From a checkpoint of a small transformer trained on Wikipedia.
Size: width 192, 6 heads of 32, MLP 768 tanh GELU, vocabulary 6480, 11.5M parameters.
Training: a variant of SOAP for these matrices, 421M tokens.
Each number is 500 + 50 x the weight over its row's rms, rounded and kept within 0 to 999. Layers, rows and columns count from 0. Numbers have three digits each. The size before them is the row's rms in percent of the matrix's.

# layer 20 MLP down (transposed), 768x192, rms 0.198, rows 585-618, columns 0-95
098:475461462482595530394458503492467407468637521384489457507458484504583489520535488529515466477505490419516496424483500561394464472390554494561550451506504558567436592500492477460485592502470484470569573499474522525469567596494497509439446467488531446486527461504485498475557452604513488524
101:566512489499489563512478500501397497433553512526541531438539488614563465498544478532455439521465592515529556517479480582531500548448505535475603455508507472503505469483476517522517525473495536489513428474475500510463507600539445428388580504529501473457514485419549431508502446472484614531
101:505485381552471523456449506524481503547395564393505499485480597568529515443528513516491462496476423541513599502511534501529430538442518607429444588528466572559515559558564480492413384497553528537412428476583568450509504443491541483516452544539559451504540537592568482544540524555498476552
102:438485522507410565527491501419436476509409520451624443427428490563529508475472472523476444624430533428469532435414519489442620482478520453532451491551521479499426462556456486538457473490454522491491418419562554476483403477417476496518466499412510502527494459548503525445541602504491461550
086:518510520472459554478474570484446468518546553451598470496493526556451436458442452515538420475507498536642465433560547435528437563503497507550449375417486608542588439487581519529451509501504455442531508462525536513498502565426531555526552522487543507436420558556536474442565475475500476523
100:468439515420584441493482411560410411391442448487566600506450500493494454467491490457409554522498532495492439608509417607463431546511595493444498559521466592490449530520471471533438513525601506508512596471395424473492440548496400520568480521559436503533464445467522508471465534527599605528
106:481465495594516576524439608447501614604445484514470445506480453512493438403555463510459463547446506495490505501599454488507457460375447559422447522496481606464529500522515523429497461544507505552482539406436460565489528490486508553518474482500451635569507527435515486507534571522555537584
110:471461544516502443456436614486484461473484423567499514511542534486574417553460404526465559466484584530485446469518444453499637520506436502467549544476568472573586532487557531468487481588499495479549491599441524492475460501519543534452520435481416399454522548427516440515482451571484440553
105:480551473526588471586491538458457413445522512525607514487479532530515486497510448501583468603533567548451535534452571512477415491543423529506609482586466500509469488493506425524526557419503476473524407472592450464448495572517528599542525611511473496517505470448522504532511475487493426500
086:587398514400573612497498558516421441556394450441502474573468477533451471510503511462487454526535501392474476554619497470512519470525463568512494500504501483439422509441398438560520537491506425564604410452485529529454519471486575514571445507505566440588561500450552516519474577489469446456
097:538491474570449534486490471498448631578563489495592561555478522544461595543436502577450528419466504552527510544534482492502486512461526474436454448536531478536547481532528499518512560457452450415516486463552479398470548570553499467420415555460405504563511502497486407564350529464431526540
096:528472516569475499401509552440457580602486492492507543519465587507520515493428428504500439505429570563582542474429452480456534470546505439517493341504526575507444618485522422534481506472447443524472435462451492482604602467508483602495512513528565518518542563394511601525556459416503496486
095:410529460536475550541487455533543559522592592459506532492480431501531465645494462526476589498514512461436520465464536503559509558521603605526521593491524447440490447464533480455569500480514520562492478445491503528538458463514485432492525490449496492479516542571400539519558515444419522550
087:443458557600452478482483568468483512512515510433455555415529506547517479443502483475576537538500456428527476518477527447486539514545513437533490491563591478513525491516421499471531539500559518542598496438522513581449423531534430419511483498444539499526600528556543467525483574521520539399
104:459448516548533508539486488395504454497545505444551452591481509508558504470429584614558447501601532558541611598485484426406503477498447418551547450404548473545498517430521520481484423551613487493503519492596483456481535475498560574450513404532430454591496506470474463474529585433481533562
109:492379516485506513471446528469460514506523604518531534503450410590494506596552422533507515481562383466465495401541469621483498522535601536441426549481434450439412476415495441520468494455547510532471576506512474582464522527510514487402452576536479540460439517595577493450501427503433501518
104:484566606523476482460528500477503549510549494554367408480472462597442495390428476543492540533490487475488555573530431457424499525539524548536449607547514447497565573485550510469428497519460475458556491527521499387522538436456468478482502542468488523563589515485539529427561457513470416498
102:534557417448475526544524544430469458539605556520513508529612581475479512514613541484451472468455540517475475474473562401476526449509474471509549503600600557509481542453503491496505510402540541498536483449552448479573482496546516448454503472460509402456439559523512524476455594459440505518
097:452475556463549544399527486495501509431449541612486479588588520432540585520415461554567433463494471468542552571522496456429529527600519537561490453450494500494487518560475579512528442513506436488597506504575509490488456452566567517471575530534419591533463483477524587490516440480487567446
093:521485440472499502506424504444534426600447487564583533461531563451536617551449477559518462560493520450491551451521427541444454527573525508460532540455578577561447492483516477506562478446495513499550477489447528458455495501578454529498483419514468528471563515566458590477532501432494416427
090:499468525470387495483492445453499544480477486472485523509489484540514499397512436465405514421469518407562496516503529472492578461443516481459536380476554534449530456469514447512524454564422460527549434527506599526572484533455568351576425484532485548489424507528360608456534504556551542521
107:452437465479559513450554499516576560504472516529516580535488485522495545536485545396501485518508488534499448623495510573493608455403541398458538523561554525529577429427511434479498562465535444587409491465489523597480467493483484511586554491539514501453511413444460411491426530504599502412
096:499583616435442465541444495483529568443589471529553458491491483429479501514397594422521518506485551537501497534503532518479518439517517542562471504487521505510456538535409369443413531473554479505483464606547539469517500505543544512649596495531503507414524526484476496456437492448476475458
109:399569527572550543498462427510465424551455620513443571539465512491477551619425551497472528555524522471434453471478375464358498539479498501469489532456507482466549521515577500508465560562403526477540464518560400444521540509488530503415555494437504589512431519536473518550487521493563469507
097:463439521650481473474515541437529412521486503505534531495478513479456584537544470468462543517476452482564503492591573417445463456551432551547498513430517530532544583553484452559502531544530638538451444587591523557477556493498522582639571527515514594452513570490481522564462526427409480468
098:461426409527461504482492438506618575444406401539443602492464481498443571511487500564522475501601467520553543515446453432548460581591432491497489564510483477523546481463461478569509467528451517522462557503478524468485503484445563579598576467450494473508518469564551587445502430519425515566
106:535593500413495534496469574445519490571546454516466355487500491521470510507474519516467435520563519459535524477514566455462470471488470475485455617507553459530555487491532410408498515566433463458605474485545556516555506506522484536530469527493535353421489474567557483534539556391452472522
108:572527461511436480483478472545449464498528505425472486487441484493468472391516514527515477469464571471481483459473528512502508533416535503472486433518450481554433497518484463456480534450587562516451448442549572539435503517484566564445554512501454516528444620560539517575486507466544450414
102:484518533517604472537453479478423485451549564461493482527507469491594456559484442475544480468531459535606528540501397546503414494529564448519507586535513550506582518566552465510478498502543480538609516532592390532548595446538480520482476574484419496518476514511486586469388499523490531493
088:495542462552551443544445518432505454544477453520521504455480460516411444506547474542488550484439482606431513542479456492426513436510520358592596417478486431533460487556503502468536517595464489460432448522531567565518460410544509480524431542505549498499546485517564557527527561493548440511
108:532588497490467456466454499473532599528579485469462573474518527444414455512544472493475456496462477502522451520476509487438567530493454486497442525411569534452533551540543498546528550479550485465599525578486435415463488542492524487538488495453549579507440447463583462510514536493517485537
099:487454492480547487532442499516505488327547521490414485467536475488477550559466469459612484528536583512452502461464500498497486541585470472459476451464567456553520493502492591544470494556641480504442615485599549606452521507429602550574583523464505465468550445493505536529570420477509587528
088:522557479550532497478469538489432541448502423485472527476535507526440477505501525427492471496531501503460501584482602414477437507431606442555504562544461550457472588575541530475550467475476444433426505407531443350523516457551423542564447582509524469488520497544566488497517520536478482498
107:438537475487545504430405577580477471482469436523431475562518516426548530502457392540430525553501565438451462515484514461559532489603421570549493488526517477521504487627513476515512512472520565491551518595526519530517514510565474488483485523415565406470465456550509426519481481499484546489
# layer 20 MLP up, 768x192, rms 0.181, rows 586-619, columns 0-95
100:460475528499543437531451440496508523499628532467499545502487458389509487504426451539510541517452445449411608425509460495492431533525431407405432537578516575463522640530496483518574556571509389476468443504521508501543483508473600555439495532420450510524508446576520456537494516550598487439
102:517522590507395457568493556473549510536606504587494571605541487495530556541551521437531473541520466499416524423409451431527615485319545527488465530550518449450580513526494589537442515541516497536487446478425460420493604524602469537488477480510529440421505491558511436399452506494467545454
097:528482553487492428509584502515504438521497464527408573470493519460476412565543505481449506476448500480473397598517425496581435506556515476540467431631527432538464482520485468486569511512493489424576555490494448404462535565523453432500559565477508496458502450523473475472528466510568560508
098:475469468567417433482574514500526441441499438539380537539466448433513591573529596504497512423452465533531535503498461591505575491510508520532558478407551442451487617509520484532491467577539464543441492574441466509436472449551468427509574451518494462527551431491497469492536430555501548518
099:380444500505553495541425578445518436562520574534513413554503555547492514555467499513416560564538469391500479513557494464482540508505480478457459499527462505542465493494471522641538514477401571563506616531523536475475396556420499407519517512536585513543565497463446466481555491458436516445
102:418518391452531505477587534512421513478578498539462472632488464508506538553600520501515513476514505551470575504519537497401473459460466611486535469583532457413520547465479585490517541544431425481590385464577412476511549521522526553531463556525442467423478525556501505568438458458478487466
102:394553430512507513445525559490521468505458529464505531535515492569457443534531380463498478499471488523558568462508442467509476530507552490536466523453549422536570519542487541503479398448554428404418497500558543476485508605548456532496534486471501498484563520569561558489476500541499595508
106:556487525590565530331492465555531504614470486553456443475474546469574550563577492515451449557577513512545490505546507469588572512464439551439411468465469480520515440521436546559503442572518452555476484589492443476531528479534543486591446515590440610526421569534451453425457483384461479466
096:576510477453495428590444506505494494597486550490476582495523515441563425510464526472532515484495536518471543435490461476496486533449504497535525504560509522478489416596513498520494528509454448538443554412488520342596479584525594493424496587599469513583524543600435492523570437559489532492
098:503491481436564551443541542483505525432529476605428469460546503464492573520500419579598598492495462545415500553516449529551516463556530512558526469448598571488423592570536560484430536474427593551503473570497494531543456500430456451515430515437554470471449502474498472503536476528542585460
109:572505432503523513478493509528467573453547539512561480444464462497446472529461360597521586429526599525456507466533464501452504492439453517529476572504434492485473566556438530479482479481454559498540467514487443494493474432479531425613482507523511456524527483482543526604572470462471535551
097:544623537486431602465511494493518537512487503468509470564482607412508511522527526465511486503499506501509522455513447533509508539521439518502531560507485547434523555570528541470504429463464463559566617580451553487446571423487552509494290537445463453458545447494512425459545459560420532497
100:523507462457524545453551453474544499514533419597462546534406499554546546478469488569478507458509546364557478476578430555491612505481470505547454505488537506519517519527469506530501588496494503452550500516448508436545558463549530492474584509503517452553536509531512433518433499506434557532
102:529423554553485493549489475455483429484477448449512447606466459519460472473538519410442420483499366425560476609501505448485560521536516519501424540403458537448514516488401560453510528508549467497450480480551400449611521585534593447495467467511570468544562500532490395528486500494515524487
097:456549543523465462536497466526534440467575505587503428479494455475515353509557507555471488450488565415438542494512474392582524485493552471521604473542518484472397495546521541538507441430526481458546619457550561497446536491478545526600496537484502466516445575533495495503461516484525522534
103:429497466508469587567479457523516474530463403418542533417529450425478450498512484512487493435486558425385526537421580466548597572497578495536518513518450509460527468525440587503483504473529471545505531514471526613480494514569601507476455502517592504521516594516543569465425603435521504559
098:482384382454528479518550479567522570470520459438395512456455410481533424501526416436522565494461478548527408521576544505506470444612492438507453551498524495500501401521416476425521486543430578503502591571584518424432434432460536443521490446487504529524510491474527475597463481432482456418
105:415523495494553417529499618458425491605469471466446405519536530536575551604395511411449487580531456494548450542457498568490459574487531451448463487490484580539485356541458525539486519452450460548470574478516538586447463478488453588519499541438482595466488619499447433532488514546519479513
096:557508464494474441434575452444517516580545501443492479454527483482404477527522561484511445527502449569489548444511514490491522535470449461504510481528460476466434441543518517441530554467528444466619519406545586489449489528499580496523503507485399573486550433596505441471501509433447397444
095:481430455558491579491510446491471470462515474465438595493632520523545489546495564438547600431419511535513543478531477501490532525577524418448452456544527476513506429495439521454555430577446466439509500489564575503501575559512474522432527476496464516528520499418549475525559591425503596544
103:432525467473588540519513518566498512499569509484567544631531496490481448500521454395520487456438454531479464533520475427490509520519435509542556588457407477501493545503498469520578571567505423447486497521445530566494448544480478479573576530477485520496438550464518536502550460557627575463
091:454520558518525483472602494579546435527523483493432507564470553498550541423539532501504447486504533516475569442545574499477457550428541619513573504501566503528524481494420507431549436447404543527484472544426531495560519491539529452385410419503541508525468473472477487510502422513425429477
103:553474462523512452500548519566535442545447520519542428453520566564524510503470516536445515456624441446492473470497516492526554528478509486546530502463523528624450479544565563553497470418525479557526545388464463501502461521485471484505411581474532413582390495435539468461551442479499457436
101:498554545540451547467448496582520506462459554412455503488574558456544472485445567492484436434545511531574473549495493449494497493527516446518636526507538545398481574513516548488602462528539516523538632584491510411492488446449580563453436468456491560500394467498493459502525440482584506458
102:446458496493520487461585549511531499387549481460585539428504562532500535463555487436522590485565463472529536516484535562478533461575448486479514518521444542501506573524392567526547595468507495507541441469539549469518481503579477459545572451490516520471456448482495531597547432490375450486
102:462534593527458526500464565589494441456650485429489525557562405494459473476436446421540473550577614512428499542547459514583520544455494508468471512421419567464403534530545417575418414520543509517516490489474464544450490483549485503481525550428517518499470511504446468517520488516541539401
102:591585515484471460518459447493370616547453421462503510550530514486498474526544620427512500465507471467448510560545433404519476441571528507493492527574451489551504496457557522511530429507433481496580454617495522499485536435511478483517505504494544469451563515471412488519412399465495572556
097:494540525585560464431495463511566394466496446541540525517471505492504474488569557484452510486539522508435598621439452517487376529495495528517530506492416442508490484499544486558519462581488514488471457499515501555542563513598481498461498590548550493374478566451466564464443615366547442521
101:611405584428590533513622484549492426438571496565472557586474530451537487554457470454535375612485474472538481511505415499564536491513520477443500448532517504498509437468397476467411471409479467469522582474468550529466516597461504447501502520442461525487535547540398463513477467568429432438
106:539437541504464537488523445486498463388517526530481606449569476537461516457510488445450415514531562504440523534531464494469510467354542594481617551452551488607491504500535438528512430512371477412446511454517508457511528396449438477489541582507463502586534479422495453420539482422491543517
104:459480563482556482524451526448567495475414410524416538461569537403518451551464493413557451504530453551500466539366566510545464496577464426519478480554537592492492538463533522565452566407483447442518534481474537516494483522501528439424547577471501484450603461478519561472535463475611544547
099:448416552484474406484468479511509439514500587546450455508515529510563589476578510453432521465513454528529493490515479610576626517461406502487514550449504476503532526431515481434505597417441501597527516613520551646512517439542525504445530504445494580461418513502421543533462522461477476500
103:617502450499509543467425427534441478469507512599507486549523486554493562489485476458472526464457473547564466513528544530477422515490484510463494549512428546493534565478599559445450471564475519564604464423433506545541572485571563550389511506560466511507550592538442502440482510501527493454
111:490500533533484584520583506471544449508390537496506461511378480498587531475503454577558522526620528494559439525509457487503536558464467408570481434526580562474545479404572514423507477507505492549583384436516556523530477551483488453513506551509511521538528546574599520449642502520482486504